config.yaml
n_layer: 8
d_model: 160
n_head: 5
n_kv_head: 5
head_dim: 64
d_mlp: 640
vocab_size: 902
activation: "squared_relu"
norm: "rmsnorm"
norm_place: "pre"
norm_eps: 1e-06
positions: "rope"
rope_base: 10000.0
rope_fraction: 1.0
qk_norm: true
attn_scale: 0.193
bias: "none"
tie_embeddings: false
parallel_block: false
extras: ["capped logits"]
init: "uniform"
init_std_qkv: 0.0365
init_std_o: 0.00645
init_std_up: 0.0365
init_std_down: 0.00456
optimizer: "muon_variant"
lr: 0.00729
beta1: 0.9
weight_decay: 0.0087
lr_head: 0.00522
warmup_steps: 0
schedule: "wsd"
decay_fraction: 0.724
decay_shape: "linear"
final_lr_fraction: 0.02
batch_tokens: 8192
seq_len: 2048
doc_mask: true
train_tokens: 119800000
steps: 14625
dataset: "wikipedia_en"
Each number is 128 + 24 x the weight over its row's rms, rounded and kept within 0 to 255. Layers, rows and columns count from 0. Numbers have three digits each. The size before them is the row's rms in percent of the matrix's.

# v: layer 3 attention value, 320x160, rms 0.204, rows 75-117, columns 0-159
# o: layer 3 attention output (transposed), 320x160, rms 0.0854, rows 75-116, columns 0-159
v75 103:146117101121114130166132171117140141097109129121123133102117137117115122108121118172111120115106125132091118113103156118077152130114155163135168167118087131135095123106151138094162146081121149114125152174126132136148131121123163125132141134108143147110137148106105138112115106109184146119182107101141133151093195125116122138086169126114112161197137125164120164133119124165102134193149100173119130170135074133090141142128145180155152146125126132116151117114160119135116127151129126
o75 100:120096145094118146140161101147108091127139121141130134128128160113119155139105151148147127153121065126153151185102127135151124103091128144095159123154117101092148146170119072143115141094137140098100129128108121161128162119123119113165140159131126111136102109103124139135126157153042146109151185123146166133117063124127123128127120129162123134137131137108141116092158126111111145103161138132140152101100137166113136111103118089154154066099097116116139098184133115138145129109137153
v76 104:107120117111126103135157173138131137106145136134148139125149125152117151136095111118118184100110128089127138096129136146169080175141164167141131112100179104142134121139101128118108122109154100172134092129121140108151150151104174126124165163092144127125154126119132169144129099113141145130115159134091127101180124109090092131159169112096114112126118173120179177156159130159129130084129155140116169134144172152179132147136147148100159111141152121136169146131101110121123151107109123
o76 094:125145123090120118155119158106106109158097125117133111141139104120134131147112149115120130165143092082123104136183105137103153103163138099147105156111108154144112104138137130132182138141097137077089173131140129173159111087164124173142112093102110139076131155155143104092105153137117123134149139164177109077137127165136162120128135146127157133115131134147116111107159092140109108181121131116131142097146110107123140163164116088159129133120146144104104176138146145092122100109115087
v77 098:147124076160128118146107095119154146146108159106126121130138134132162148157128112177098125113134116093106145124187140130105122147153102135115126173126153136119101144143159133131131138123122097181136181138101144135131135128125127119170096192108122129127117144096088103136170114113173144125156154140184141119163168107132076145116148117116114182138113149135090157115112109147098120148142114158140074139107091147090109110142118140141104091143122143114190118118144133109092108132105118
o77 100:146100137087144107119104115124148127106105092110112124162166114104108101108118111146079131146198107141110115160090145136129115107121134143153151092166146165116145155151131122111135153128132148122085093156085133129176111088120127134100113135143119155101105133097105108117131148138116167158127101102184149103075088124103137111120130084114154163145134137120120131139141142140114130115132126140112128172133131155091159125130180121128111101094111108085109119148095096119153115132163193
v78 095:131109117127141142143099101134115115086160138129120115091084156106135131103100162129152138141144106161136159145113159135124128141094127195125127147108136099131112129122130167134138112103129114092159106124125132112140100161133151150144165195103188126068132109101136129120138143126135181155125146106154137145096123149131112138088104107123130138177110145133184109117121122148121163123090082126109136117093102157084119110128117171112138189089129098110122155170132116107157104137119136
o78 094:127139116117085117079172163132075128139107112151138110116136129157126091147127105138129121135116117137120102123140124139164169108157169127140146068140140137109198127150118132109109095059128130086097125094125122123128144172123136110144113121115094111100115140131096117108107099145088078083103133175158166098106106125108099156148163143164159102117118126148100118138190110131133129128148108159130106150115133131111106129119124105101092115116121116104171145147109168132143155137122140
v79 100:130090139132093129106159125169107149092155093141104149155145140123118120186114147143125103117145173126137149137171127159155131149121118150148102147153174133142124191114150154089118118092112102138131113126158144064126177122095152116115137180159093104118132125193132159091149148099128149163123130134144131136150113080121092118131139169141132148104124144106137117117130160116119122139140134101143098125124128168131108115117121072126135120128115087124162184137083127121150124102108127
o79 085:139096111144103122137111126093130152157104137130145128107171133129155117125065050096143170167114119102111131114093128061133145139110144119168115132110166152117097093125154132170168139125126092142148142157136098164127117090155151123129101115118107129102132158117109124138114105153153105112126127135089132150112113154125128113133162113135172119137139138141148094142123136128149157073131120139105145199139149147126167106169111143142127139113130103118054137126138145112153110092125115
v80 099:111110142136161134125141109122102102132116144109121119128148162159135104137110111137127115115166144116141094108119172162132111138147106121097134112083100158109101135125155135109137150112121126128122119153160147119118173116157055124085106133150112183133162124118100153127131144152104187163075140068104143144136134092146187108159109142167132153138136158125126159156135112168070134088143127113138142117143139104104127120108179165128120129101141148137130146141126151080148145156095105
o80 099:158106160126128172108086142163105139126105123161108126163107101133113153127143122140145157137132148159135125137171158111119202136134123174152118147161170107117122133109157095147158114121107129112162134114133139149128136141123122124136180154149091110085158162140126109156094174142123143124164151130140118143121166112129128155179102137096099094096155111126134121185114133123109165125178112119118098123113101129172161114169133078127133107160131107145122123099144085149157103112114139
v81 091:145100127139152142169118169146163153133128045143146152134142142144124102138194089138167141122156146127136118118122128077122153163156165096145113154141170133130115108096085117121126164128130141154130150168122106096155119135142164096160163129122105132140126144124138109108104153122123157146119056126139106108131153150111133144113129111114132084120126096173136172130118113147142138127130130115095130158174119115107132136104166188099135152147134117147176153130154131118157152118096132
o81 095:121083108094130130158122108101084114120123150098113124117086119151119112133090136109101104167115112134179125145139143081142153112141100136143127154118155088141128095105120101140093119118105137119123159154098165116130145098111095103151179143127203115134118101156108148164131133125116095104124138132124140103125186125136136112152125090073148178127103149129099154099136132161125098144143097138162132103133143138095129145107110112100100075114108139118093126152144164139094091133112095
v82 103:118114138140155151129167130140113130129098157082096163129111148159119174141138155173159122147154130123111115124111107106131127125092120117158150083118110108152117124108152155116130124164094113107121125097140136116119153158182125144154118138152147135139134151143124154090110128144089130118140146139180124150148120133085133099175124097112123175072168108114149139163090104150081119154128117083166139136106114101108106154141083082095116114126127151108149099079156096163157132144112109
o82 101:111172140149154176124133156144141123143125090147123121124174121148110107145143143099089137094138153134162147134137124161130146145130165150129128154150163116113096152122177112144126131116140130131116168191151154139178095128139140111075110144118091126082142100144126135154130108125142112140122106091098132149167122111150078122143078139138096107121141082111084092162164138100106132116122134154111101174113140158125149115126142188153137100117099119126109144122101165107097092127150116
v83 097:165129153166094147135105113124114163110109175101140147142137157168127121102169122128124087146126180118157087120142090051123170125170156151109148120101146117101093110145139137174111154117113167203130117130119134143107109127136145155150148105121147090141138096143108091127111105106134121133130117174106095111093118138147122124130099121141104127155113160138166098101118110135131142154098106167116092136152139170118121119142106120132103149144081120138127088118128111162152129148125109
o83 098:114172153121175103140132146121111128152065099108099143070165135131111107119139114142161126143115103101155129162083146134122108151127169104121130134139136112127102136151126127108137134117152117119135160102133097066127106117070140129118112163075198107163136103131105117106132144116139101123166105144154115118124105080111111099153132114101147126155111190117099153123127117116156147112138111152143090140089085158161126124143125114173156104136111169154108142140116133136122155134141116
v84 096:132122144143160092095094114120102132148143169094164100190165125125138155098108150127125108151152146180130140136108124116154155109133140134123117138091103131123118152145103108144146095106140177124158094112133117109120136112171111150128104138154110130096137147132110121119142171101098152119087141113113122153152106097161150103151117181162149097133144135113136086116101092122092091113152124148157106056132121117118128095060130089151126124140137106141131166108085155126137145124103131
o84 094:134145162117122119142160090125168108142088106131152120162127149132103100128121119129138138130098209116136130093166175117157164145162157135156123112076128115187125106133190146117165114114107134137136111107157122126100104130142135137158115133153106116135101122128106137123096119164155151120131157106112177114109156114101177112145090134117114098100096124123136132171113161076142160120130126123113116119136157161193166133155147132135103145146143087161121131115138123139122119110142091
v85 114:117114135109106151072161203131138105162123121136093141158103095138139090144145107187146157169143142111147078127144181120166150065157121107115133125136144145133117139132101129120139149158114110118126131121123124117134150130152168112122132113163203163110155147144129098179161143105160132104120107110138154101120110112094145144156107128147155127123146104175145144156102121135116106124162127115160154126165122097123106119131162149154112103127150109131149114124094174135125127153116143
o85 109:128087108105134159139119073141151097073128127140118124124102132122152129074131154123144131135152146132133125122127105109129117169118167149155126154146103103154153089046142134153107155120145085105137135091125121117161112120139135100096103129137108108102168111131173189117120145112095129103108146108136131135129175121129144158093133128136070121074117171158101111160162111163110102114107103105099127107120124141155119141116091125131119141105121075112097109128111136132151087140134133
v86 100:121099147118124179166129151112125098123115157141097151119113115114154090100153105117133143105147103137130142130166124143108134144116102161118133064184124153104171078119107149111106167137139091107131126104135134137121132140103158123129107130114131126129147101129146130138139130141137147124136100114074092121077139170103157138113136164160132140165143110147114172125167098103124167149109129128175087149133107097090109161138166177148149163115091130081170128174133120132119155118116136
o86 104:135145121104090096102133141112088160120117154162147136103131152143180150118118149152185104115135123132173121122092119138122085134095163116113134123112136129117140184099104110104115060148114153159171150134124086160132160117116110102124151144112156065126133111126159169158133127091112101116130118143124131113125152124184117188104158111118114061105127166153129097123123143163111120093110118127133147130142090116155137124132110092114126107120143129139129101113158117140112165132143140
v87 101:133115138113121151137139106132130101109132138201136169142133139099134131118104147124138107115130120134139130127124109163140113143093127141166161088165150131126145112131121093144106093154089125119092110147120142127103152157128138133145112082180139154177144149102127145143143159130067179134113148153127140097122118159109142124116176106072130119102145108164137061119118143119124150138109105116111137171149152100158167169112110140104175156066095133147122132148141132153137130166152136
o87 103:134139104187107131120111140064131142156171154141166094173099177148122068120118120129134089103148106144135134116131085131118136120132111123101126112113151143128100117097101175108189156125131097081147178161100168125113132172125141131134128126117148108119193100159129135142120113095115086117128135120127139116113140144120154159137132138167108131132166090179156173077153123106143130138121155111107100144120146139155122103114137121117116113160124141124112161114135146130104141112116139
v88 103:154137116119099161104176127172063142163124113166114112109116133158127126105101116137117132107118124131123167158122102139137132122089109121122091170134134157153131121146122128124162098145122177102126135102109131105139136144135168156140173139137139100172110120141198139155166141097148135099168152136139158131149100148132132150103102146119170091154130119177133101114176119119084136147103137122093134126123178158093089141144107169131106176116118150116090141140114129155112121141147127
o88 099:095087133133104098109100155120123106129158124163146107130138124104153108175134141120167119116119113113093103085092067130157137083111179114163091082139155145155160099155138129159114097127108128151122110131122108146138137158113119151159123105173090152158155108116121116137120087127105116126064131100137138113120101135125087134100193150111090112114098136081148110092141104109169098169149141141104113113126124151132138131101103089120144138101156130145149140120140141148125136137109131
v89 104:162116120166102141119171129126110064137133142151108136101116133091108113112124128159137143083097114127141093144154126151151169114136123118137109128138170162094124152115146124097137111100101117106125098119166156125116136188134131118119103092126134133145186135112160135100114118126100146117101139154042114102113107151120091118162129135090134135081113161101127125132143125121154135122113121094138113170144107171167141152138145108141108102088149071120083115143101147115142098110155133
o89 096:153133160092104140088124159118134104167132201109115159138127127096151140071144121084167137152120159133140152112143114121134127175086109135105158130133112139096111116116128191127146153178159098165141151133094149160123170118144125145099136094094112123103141114145143123129142143134139104109159118102115131138169130132128130129101164165122101130154117084198121120124117126118144128096121089148129102121108127106135158112160132118125137166152151156196105127132120104148121160127131109
v90 104:089169133137155151128125127117139129137113155173107150170113157102148120150117134127136131148171140136144137107141140139058086139124141179128146130125098069135171121101130124149111112123173127084146153143100149151111133153115103117103153115081120125088131115122103128160156128162131093155137118122115113139089094101125140122143156106159101116156177152097146128115135104103121080130135091109165081102156135115097101134103130133133209147115140105134149150134151142151147132100133143
o90 100:086155088121122076087124126104103201119151107113112097133116138155151129121107132153124116099079111090148173142129133091147125114125141119136170105125126150119124151117150105124173135143146106138095121151130120131107066150107185078114108127112117080148145122126157162136108125107137095112131122132134150148116127158116160117097171125137103134128130157141116099146128124112141123156087149165102192126128098131161065127097135097116107116125125124104142150176118111118113160149117120
v91 099:110124165116111142161115115159123123139129152139138118080109161116154157096135145126109132128119099150105132114124109119178130140074152114135137070162143144141097103116100084136111147136125172134100092115118143144096138118126131142123142137140142150149127059130149131155120143108122098080192113144110127123083127146125140130082119104116141128196143096164109093123122112118148201124109092132121157090125112129097166154110119108116171088106124105113126134110111163122106110139152112
o91 089:135145144149080116118128149091135118115136122118147152121107139139157103116129148145110135124152091135134142126084103164120113129118137142131128149116082107150188103137136137117148109138175162115136154158159145171137120120112153125119111151126147132131121135112095142081143113126121090172098173112118132157158116141111097200129118161144131101114145172105166155048149168118113118131168157138160147114088130145182120145123094117128123144135132114101166131127107141183151145139084135
v92 104:133092132086142119125087158137129152160149163107120108115134126131113106130129137164132125123119136148148123112131136096126156145148125101133115153091119131149110118187071116147120103108127163170151134140122109097117170129170150145145132124153152166112171141139088134122152153111110167110138129105107135135155115078103144097142141150095145153146123137126152138152102077185090079151146094165126098125158142133172092118123135090107081100161101148145080130141130160112155131165122117
o92 102:150107132124143171144128123121165096181116097108161108127143136103106104129207137117117155139120159112163149105140133098140154110168149134131094149162141138151092151113169145145087157131111101097128119119174101157119078103126114140133103145151119114104145098171155119069117128145130122167167151134184123124129162105124159130142116106098106096109089148149109113133132169081144156122170109141135114096119146134120130166141135156157136146116135116150136118109173108135148113115138133
v93 105:161109094133101175149157136146164143122137106104150120130112125129109148051143124133146144118087089168171083194119125153123137104143101153111121135113143139095107088139136131114120147127137133108131156168106138134166086083121111109122121149115153142165152146109119099092156135142173166112145146108174166158116103137146124143137088179106155143146111126136133118114130139112146123097164104092135146174165155127157162154142140133124136137150138101141139102119118131125084152091124129
o93 099:145116145091143093129120122165114113115135145143117146127137111127133126139132155130157155176159143123091178122194127156087134140153135105108094107109160098121132116126141129103136127098145108106131150150115160144107151143151116078122134119161128152170070140126146136125132140176116113098128126120144124115142127122115099151164131083135102118062140143154147148073132166113128133165091094125088108089152131148092125083090104120110132121128105124149092142115120101076129118137145186
v94 103:156129130156125125131077075123137134143150149127148142132172147132124173130143152084146117110149094183133117148161166118108120163134083115138112122134135109122100106127085138113092105126157118124091148132123127190109102108148086120152121134102072098152185134121145110115162151148133110091127124109149087138126125120158098164123130133123113165148110132110129123148158139102117120102127118136102064114116127151096122139114130095170174092156159138092126139148126157094106115158103105
o94 098:149128156118130129130097167096111106138086117087110130133122172108111117124120150140123178186142154116128136122116132126129137097153113137156134138129137163110128133145171158122145120142139152137163112155170146132113129130128124121107105139125141096127079164133098104103116128106173115149087065118117164172092157114132164138093158135133158146129149133108162149129119156106133145146116146134137163105155082107139136097117121163061099167092109159165147133142124108094126149115170184
v95 105:119122128131146130119124132116161141128099149122171163129128102169152108082124141102146094119156159161134123132104088085142171108112137104161123090101143121114125104158131058171121168106117134122082125093121102113120086161146171116132103134150119140129123135126152113122121108118098111082187070132127094124100137095085157151124148127132124089137168129151173136123136130138142125106127137166107102117182092126125135160178134137096117106145127100120128105100133148149115128153148146
o95 103:079145140146145124179173135128152115126119127104095159101119124131114078083135132131125109157116157115132139115144119136118104145120136122111140124104111148147129158117149156154098134136148137119132160111129127109148160082170130099133106154134163113118079088177127153129133210110163120136113182140100166129105136100172140153146112111139138174153127146071111091113103114130114150159093104147136113112108132136125136114107135122128138088145120121166152107129141155137099151106058111
v96 090:096142152125151143164111159116130110153121119145174130127142087129164079155145091125114134141176173125111098138145107122176129104140099084146105064109108100093100080121149132131166133161103116167143099128124125132155150104119175167141122133142174143136121119152104162174106098190126103130122146165103102109135136149141133111131118150137101112130160169118117115133114138100110115149162136128140123147110114122144084156137112142102108087163103167121130134134113129146130134171109150
o96 092:114139104118155159123150137124153165131108133103097130147129127106126137104151134147152099122091120178126146095093127143120165153134164111158091150150155094128125159087092111142108155139154114124132107127140099122160134131132128183115146127135142127119119142133159126133148165051102141134131138116128087157136123126123133101143110118133159085137168150109134122151113138135120132127122140059141140140126088117135118199147126127132172179124146142094113136110096152165104107159201085
v97 103:152146098087131101129142081118130130145146153154091136105090130079131094152165160143128133147139144138155154120101109146094168114106116112126136139143097147093162121104127096130082078180130137117108176159089100124089120102125137111158159111120135137140107136086127110119128069161091103125158134134125134129106083135097140121085163122099134107100122104134150120097146107138105120167133117135135089128135120120129135144105088120138084111150065101152106142117106155125117101149145157
o97 098:123086126150136164099110124116161134102139127117151084111150146105136150116122102099084094088140161096143126136130105106166100128150079137095166113124137125114119162142115138173147116096161088137109104133133117145119088159101132102108140097113174129153120121130159127116135144118121132118122152126140129127138138139126149069069157098081125109113088118124140092099122175121170126108132129125116097149079168138134119129130164138099164115107178143117161135098136143164126187101107121
v98 094:091113120096157174132129147120157126143149108092135130086106117108125111148105120094137112094127104079126164130141152146132129137085157090087150099140112135108156126119128109101140117102084130096156146180149129121120160160138154094148167129102128102103188138140151158145107097150137147145085149118097112133144141098107193103107174123110109152136168162115112146159126149155113129136104164134122144169091139140170127157178138114147122091110125143147128151114152132135150137104136133
o98 097:108115128140122151143163147114141117129128143147117073119111083167133124128101167148067148107124117136127136140147100156100108093088104136107143142131111133112095161113098119108098165123095107112099099133084137171121120098136130103088110091129142134124162105111132136129135146127107126105117168149156108123120127163141104171122168208125109097185093117113163130083126140118144164163179117107159124138131149103109144135113156146127153111147161162144116129129111113105129117155163096
v99 092:130096116111158177133135099132129109166183135110126114072112092093096107117122148123162148148163138187137119141156140080101153129087104115117119121149118134107124111104124130126132111141083125121106132144105093162130148165117135149151144132111138123139169097129139108125122150108121135125145076107178125130126122146075130130093115139101142125110112118145135127120105146154110120148134119126101059149139086122105120175158112162131089120150076148089111132171152165139105108173108099
o99 089:102109170125120196110098122099121125110103157137103145118133124121141101109133130103096089145132134150173129113151082154142105126126155112140110119180166163098149156108124127127050164116168150111143147154152130124138093115136113133103128144126148130114115118143100129137150153135104106112140126150111124125102160105169107136095202101099114096127115166144135092155134125124151164125147142119164130140111163116140111137097132155046122136111125123137110114085136132114123153174133134
v100 103:154090121134153149150109127170172186151153103086119068133135156163144137104167099149147138135103138112145106152143131105138169130148155088118104138119154140130115109106111158120064099143105134147191122136149198112118158069108145102152134142125162108136108131128142117130129118120170074114121121122142175118165112097104141109097097145070120100144116129174122139132138129135119141124115092103125141131129132128139144101129124157106096104160122133113119114133142128130108111102104113
o100 108:192112143092174150126091125136105120111133126095151148081124137137154102120113130123114120136152120114153125139159147127137107136144119091140115136135125092144118111142086124153110151130124113165126149099129114151152071123123148115095149130132104166195104130138100104143148132124103130107150103163156084142135169130149071165151124100115174176129093155081129146120154181142113109143176115156156139132119153163124140150134123124113186133078122133126100124127136105123119097161136106
v101 097:125077087127108107063123143137106154132129105135113115116099107126113155135150110159128103129119124100152110143099128121135126121101151132121149164145088176158130123166091108127139164163139105139100157131142140120131132129130144090160123080096128127119136101152141167111168103118149116093143106123165116146110112155125090119086138138142129120127126105211076085137131133116077090145123132125115105154153130086133111163105115095151130141126140162125113110112170178136098123115123176
o101 093:122123142140115130175098091090146122104189158174175112126153119138144149128121122135145110116165127120077140111086108110132102129156126135129182156151169125118092115093099182129105095110142105108139123140098107137139125109130148127146137151149167097142121088101158105118134092115143169112170139103113152125138110115085143097141146157128113139136112145119155135126176131137133096139136147103153192084094125145127087117101116172080145116127142133128109098143154118093133104140120114
v102 102:135112128130141127148150143159127098149131122164134138084122156123087144164155091146122137111121121115171105120161147120067097152141118167123156138125107104125115131106183096110125105108150172142127123186129148147123107104122088115086145150101093149101135126125116148113130167191106086143112139138120156156098127109123151097099112121151143109127111138135121096116155110140119114148123118106170070087158133114153133127155164120070180121134165118126095129123127175145113099118110127
o102 098:104133128105134139119134146101101150128148117116124105157094103139153111106139091094145151161101114111113158124111135071111158142137106113115146132141138177092122111117138125167123123166143091135123165111103149166172111131122157109112148117167133166141096162130128158084109122125140161097161108122112167170142141166152128126163140160084133103128187103127142156139103191129123132134094142136119190117114157133152120167077129102133176121133126173135149129137141090144137129132101129
v103 101:110104106155154165107127128161122152130135084120122097143179150180103115140145127092157087115143157100135099117122137136135162135150150095099130125152149170138125136175155094118104110133115128160121162155136190129101128134111097124108124103140134127131119141160095137125114117127129154108080192118128094119141109073129127117150132128138149113115137130142127119129156127114128074072121109113117157149115152131108134076138120107102183180106131142111128133155144097149188126100142161
o103 098:155097143132174099123106103082116175113104149134150084115138141143149123143105126173078130159120126104089156173150169132107113110158136150115126145121139127137087114097124169123133155090111053146161129126121110132119138113157118102120123141111111131187176130131128109183129107084140150141140091164157109125133113128113109151140125136118112188173123096111126112110074097153141160142135129152147118129133125138127089102134112136132144097136079126158114155127128102149124107139140114
v104 100:159113123139122139192121116113127115142095161087140124167195088126152155138151150171132095122147155145135153143153064176104102144141120144164128111179070101165109119136129103150116119155133134115156132156102148101146095111118101129147112141119137121133073120126097133168116115178162142179124107141121127116130176132143156111150165116105124133145124121103129153117094126136102140168109114139135148124094120112133096152136107137094142160132092146112131116107151098158111101123130123
o104 101:127133114110145109125117111120118141114133080094111113137129134138123142127115118122153119124134112200102157108125161115142148113164126127119144086123159136140136135124132079104090124108120171182084132152141140119157131127104138149074138114120138143143135120101167106139142155096099157108119151107129095121108126134124102124136056138138158093190134110121120115093114156097113110086075138146098118182181153174098140155148122144134129105192136111149128119142163144110143118125138156
v105 105:118104139074155113144118187110151119129141116159106150108128126096134136138114111127137156105122120102115101140132196118127164144165125130141145100119101146100144120145100124095107114089165123187150130160107141102143153126145128103120130121130156155130120122158171116110114155145167163127090139126079126139135144066119118094117151180127108136103127154182096131152129111132106108166149092138110095156138125111134172111094152132110144104122124126157158158164148139109103174097096123
o105 102:152114105137122144122178107139151145103172112124168079117100162089119181120109145150100131137151125129185140109176119104120104145138109134126112151093114137124105111067111135088127140116102093145153129106112108182116160060151160112166169098162142085112158120123119139125125123112106153153157074146125126104128114106096141122117165129119129135085125137138165141093169147143146123159137124113161161119109151155132141163108127096125151122152114133091099116143115122131132131137143116
v106 107:076160143117093098155115190140141080121152145146084168132086145107105098159109074136090109090137126105147174103148151137082119160126100105107151123119119134135135144161121106117120125131114114110184131119132112102099168168157140100155131147145087146107163153125122137106096136127123144149118105144090109135204121144117169117152095140143147139105128139117116159123130114115143123155162114120128152142088131109101124129131151096109111122129126111170129107156123134158157159104131152
o106 102:141106102108133138136139107152123167119159157117174124121091110129144123154159139126144185080115136112139095116092117136116135131087129156116145155119129185130108193137160092089119118143102130137111144171122179163102119132127140136124131119119165141120159096140163186123113079163104142150095116137142144075088104128136137135111133137119115120116155121166090129149106164130152160130126096151134134174122096130109085149158129116148151128139140128156168118110095110155109137133164098
v107 100:112116112096120110121126103136140119139116151105119084092099161152121162061105101141099110124097180090142155135127137138149119132147131138165155103141115154130074122160118073101111138134148133191133128146105126105136099136080128152132110136162131152124109075134131143098151168123143130139186134159101137179140127113138147113104131140137140064167091144168114112120152130123156124128117107144090130108138140129113161124103118166124125119131128113179104129152115150163089116117101140
o107 095:125177141137094115119091116107148155115153116173176107094067109096153125129136145149135123121123100147095086124140134155115112120140133116099106121089120125101133131115120135081159138085134142094144143132139124139127113097147172125173126154132138149145079145121169120130129169147102137140103161130142135140133073107116148146189144120096155147106123114106136118099135160147091117143165124130114173090109160161166129101145142114118106126182102103118153125154147129153145169158089113
v108 099:129153134111183119147128124139151133117123116086160093096113121128100126209157152139135140161156150143108107173111158127131123125132072089143102125116139093091113153096139176086148115128146152120162140105155166128142094101147118125101184167136120140115117115130122091058110149168106142139131170115147123139121129126170132132148100136154100142093151127131143120141136143129160109131149116092161122125119140121114131087125129127095179124151131099119137154078132095129114119130154158
o108 096:155126092119126175105177147118153130101116084112097147118141141128134147169130113095108121163137162124133116101132161135099152140156150182122107112147158111111172089095146113148112136114118109138104110154134118130077151130121116125125123102131131136142106157094128155126154129157159145128124116128102127210173151147101098095133129093155177109127146110116110125159111113104117137157115131131108111136138125136074126167131156150155140098089079150115135150161075143151111121126102082
v109 099:127128133122147131132119110172124086109118137132125120119137086159128127115101180108110148158136122180183091142132160144120088129125125106126077126097135129175103142145150141157124112135114160105128154121138141088137161129086109128129109108121117177127110101103130115112109141142141164183125115116092135126160162084152144119136142108147114116123130149098161120130093141133147108122131070095080158141160132090106155143106142182112140146111130145163098152147146138178145157068108123
o109 096:110154136128138159074077124135141156105155110127126149104101158133116138133113118129153150122134152096116182120185158135142170135130139137096143106110116128090122138092126119091139133109148136151132094138128151126105128155162125164122143123099109128119186121185121132147115134129114099124137159168128126110138135123107129127155135134132125144144140157141151155174130101106141189157118160164149108152116122127133112129169130094104104106171101108089143110128158123134136057180058130
v110 103:129137166131093139162114145112087135160111140123133127143152071142112109131128131115107146134161186144134115147144116139091101104138091160109100137142134118158144132158104099185107129123122131150129099109143090089106090123108086185136142124154107119116129161149130095156126136148098155143107142153145103093130097128132143159145147086131150103093085110098130157100153133101134145107093158116125132058132166111096135133156147099122157142129140135138124190157130145131160139086107128
o110 102:094139106164159093116104103103106123114096104118144162109119110126160120127102110111118156136127118087095112121162119126143157135140160129199106139112099141118127105101147133104090095138125129136116124112110119095136145147107119149123116126134161117143175126117132144131123120101143100151133105170154138097132179158157171128113071141087153054140144113143119122139106130163138157125117097130101121179145125121138119126127107132177074174146085121186157108127149156139142145128157143
v111 097:124111117108140130120144132151176110130155094114128127084110125135104132159098153161106136146103149116165157111132121139163123133119093128172135152118160138076084164108126096104132150103154134137136187116115132142168109116057174067131104132143134150136119146096113212099121103101134115098137120180144114143132109125098139112140104132166120166121128146140124118096158124131157113163147084143137130145122124152158111141126105140138111118128115163167102136109108115158116095150149136
o111 092:156109147130124159119099154121147155123117161161144146129096144111153111152158132141169068118131138077100167159078156114089131132162098100108111122112105084127138125139135124195096113128116124100114110150160136143122142116155100089115142095088126129102111126143174072144147158169122138124109126080115169146116079096134113104152184093128112139137157103151137145140134128107098107156124142101114142142100123149098109130181166125135132112118136118116120146127124111107140141100128111
v112 107:127123141144113121118131119128131124116096106126148111161146150156154156119172149149105094109128146128114139134101101064156148118159181107163126136100143155128101150119126105130126138114154111122117143106123141125150137095098167105130118112092152113121099111173114150149097144090165134093180120127114090125097124141142100127146066120176127131178140136145090101146112102126163095099132073170143117115153125172130104085085108145133128140083148093106105135127099099145125088121116118
o112 105:172137128127141081146121117143127152167106131102118151131133188147151141128168116159162079151086111131133155146112159115122109115139160140112164117121096079169150086162179126186121110147136118155141111121161128120125114102135111146144122129146126154120094115128140110135115120101163124156088132112152131130160095096091122081137155120096108179120086171115127139144149125124072092114124122135121114099120116173146146114140120112084125113149116137105112140173163146159148128143116095
v113 098:142151111141159094109165112145135143132128116114110123143126091106144147119143123134160136102094178124132134059134121133117087094184109138135137130155129095149132123117122165137106153134117140155129128152111070141103133143086107110093084104139120129140134090132132088165137140116095112162126121148094122178114106091113120061129094086105146095135115175143128142116120121151109166144135157134105121113151085129130110103114132115158106121148144122147135112100084135119114104192167097
o113 091:090120176132130149140119146163141099123165117135077106143153132095114147096116107143139163092138111147161129166138130112153136155131103111124104143105147141127136127107117130166176123153127161158133106137127131127136119104113106082151100078078085175116139132147131114136146171139147138087090113161104096108158178123143155142129135152133099148148115154106125163150128088170120080067142134118131147140133111130113102165139153147145103113164137101134133131169130119159117158098093159
v114 095:138138159123116179101137116131180118139181106138157120133145134142149093117105119120142106126112120091123135169120142123162146102113132095121143116116113145170159155148127151089110143115123100082116126068153129128152126136190126075102123117128135115131097128152143159136117115098143098077119103097085197079141145097106115149120070148123128153080144156118125131149156150114132099133130114119136136130141116112154095121094142129118106113147150110151125095107117104153130114084157087
o114 092:101098126133126133159101139144119143131095146116125150121094159148143144123136163182143136141153143137129156060139134141130095140145102142155137120126097148134123125116108135172114131193123133171134138110151168148103132115112160094141104122130083098103157099125148086124126125177136136132151126148082117164115107103169085121167141131159124182120110126132125106103163095110148137113085078154097125092115139153099143121146112136112158141085122154100111140097116080127093100141110145
v115 098:106131149118140107141142080133177158148122136103174113160116091138158136133139104115118128115127141133100191112109128145158109091158156163115110074108099106112162146166125093154160091138155153144136099144148127137107137104106089132105149089124117123064082125128139156163130115117114153089132138116147107147131131136149140100095124139140115074164121161132139085095135147138139137119121129167127122079154157112171115108072150143150155136146113162122143162147134104116109124139107113
o115 094:127153124140119088126141097118104132120104109158151121155139166154142150115143132156118094084095109119159115081146176132098138119134115103135122132107130145166122126106099131215134143129086168094132085142095088123109146154144138153162122090167126143150123155121121127087121156127127162153169183166110141090137117147108121127153086172098143133132129169092132148138112134125119133115113127113113118100119130113181153167096165109119111134159119107114117146128130141116078137116144145
v116 092:117154178113115145138139135116138153134153087120098158136134147174150077119101135136131105116138164107145166123128114127160094135119144109136142136119087130132130140106099158158154146125104096146125133104135099109107142100089100118137119106167091094134141130127107132155122141132145133137131104111158189146174056081132168143142160143079071098179130173136116151147123127160153168119134127137138088146144145124134122171133130119117125132142122163142141164114147092072115105123127126
o116 087:107101111174161091154113111130128153161162132186138125101131061108152156133132115127145131156140085136130129139141128100101160136090077105149119146156150094108156144136110090157138122161082142104146123126133138122121073098146134113113116131139111106128139123088090113103127126141120046151142111165144066147084153141135103126104118118155137124119109145085126125133136122087113149155122091121070148126154122132160128098158141131119104096142139122133115115152109129140103156109129119
v117 101:121114091115128143142160165118111122160101125129108166120134094115164159133127126117141120160128133104107133156119123117122159113144205113138149105148104158155117093146169130180143132169128138142109116078135111099153119159128120173160110152152203157159200133135194114119141133094131108126174146121165108120129128157140137128107121150116120133123133136105114120159116139132118158161103133113127132153112137084109127133168125141105106146100105141180096117123180135135132126127096132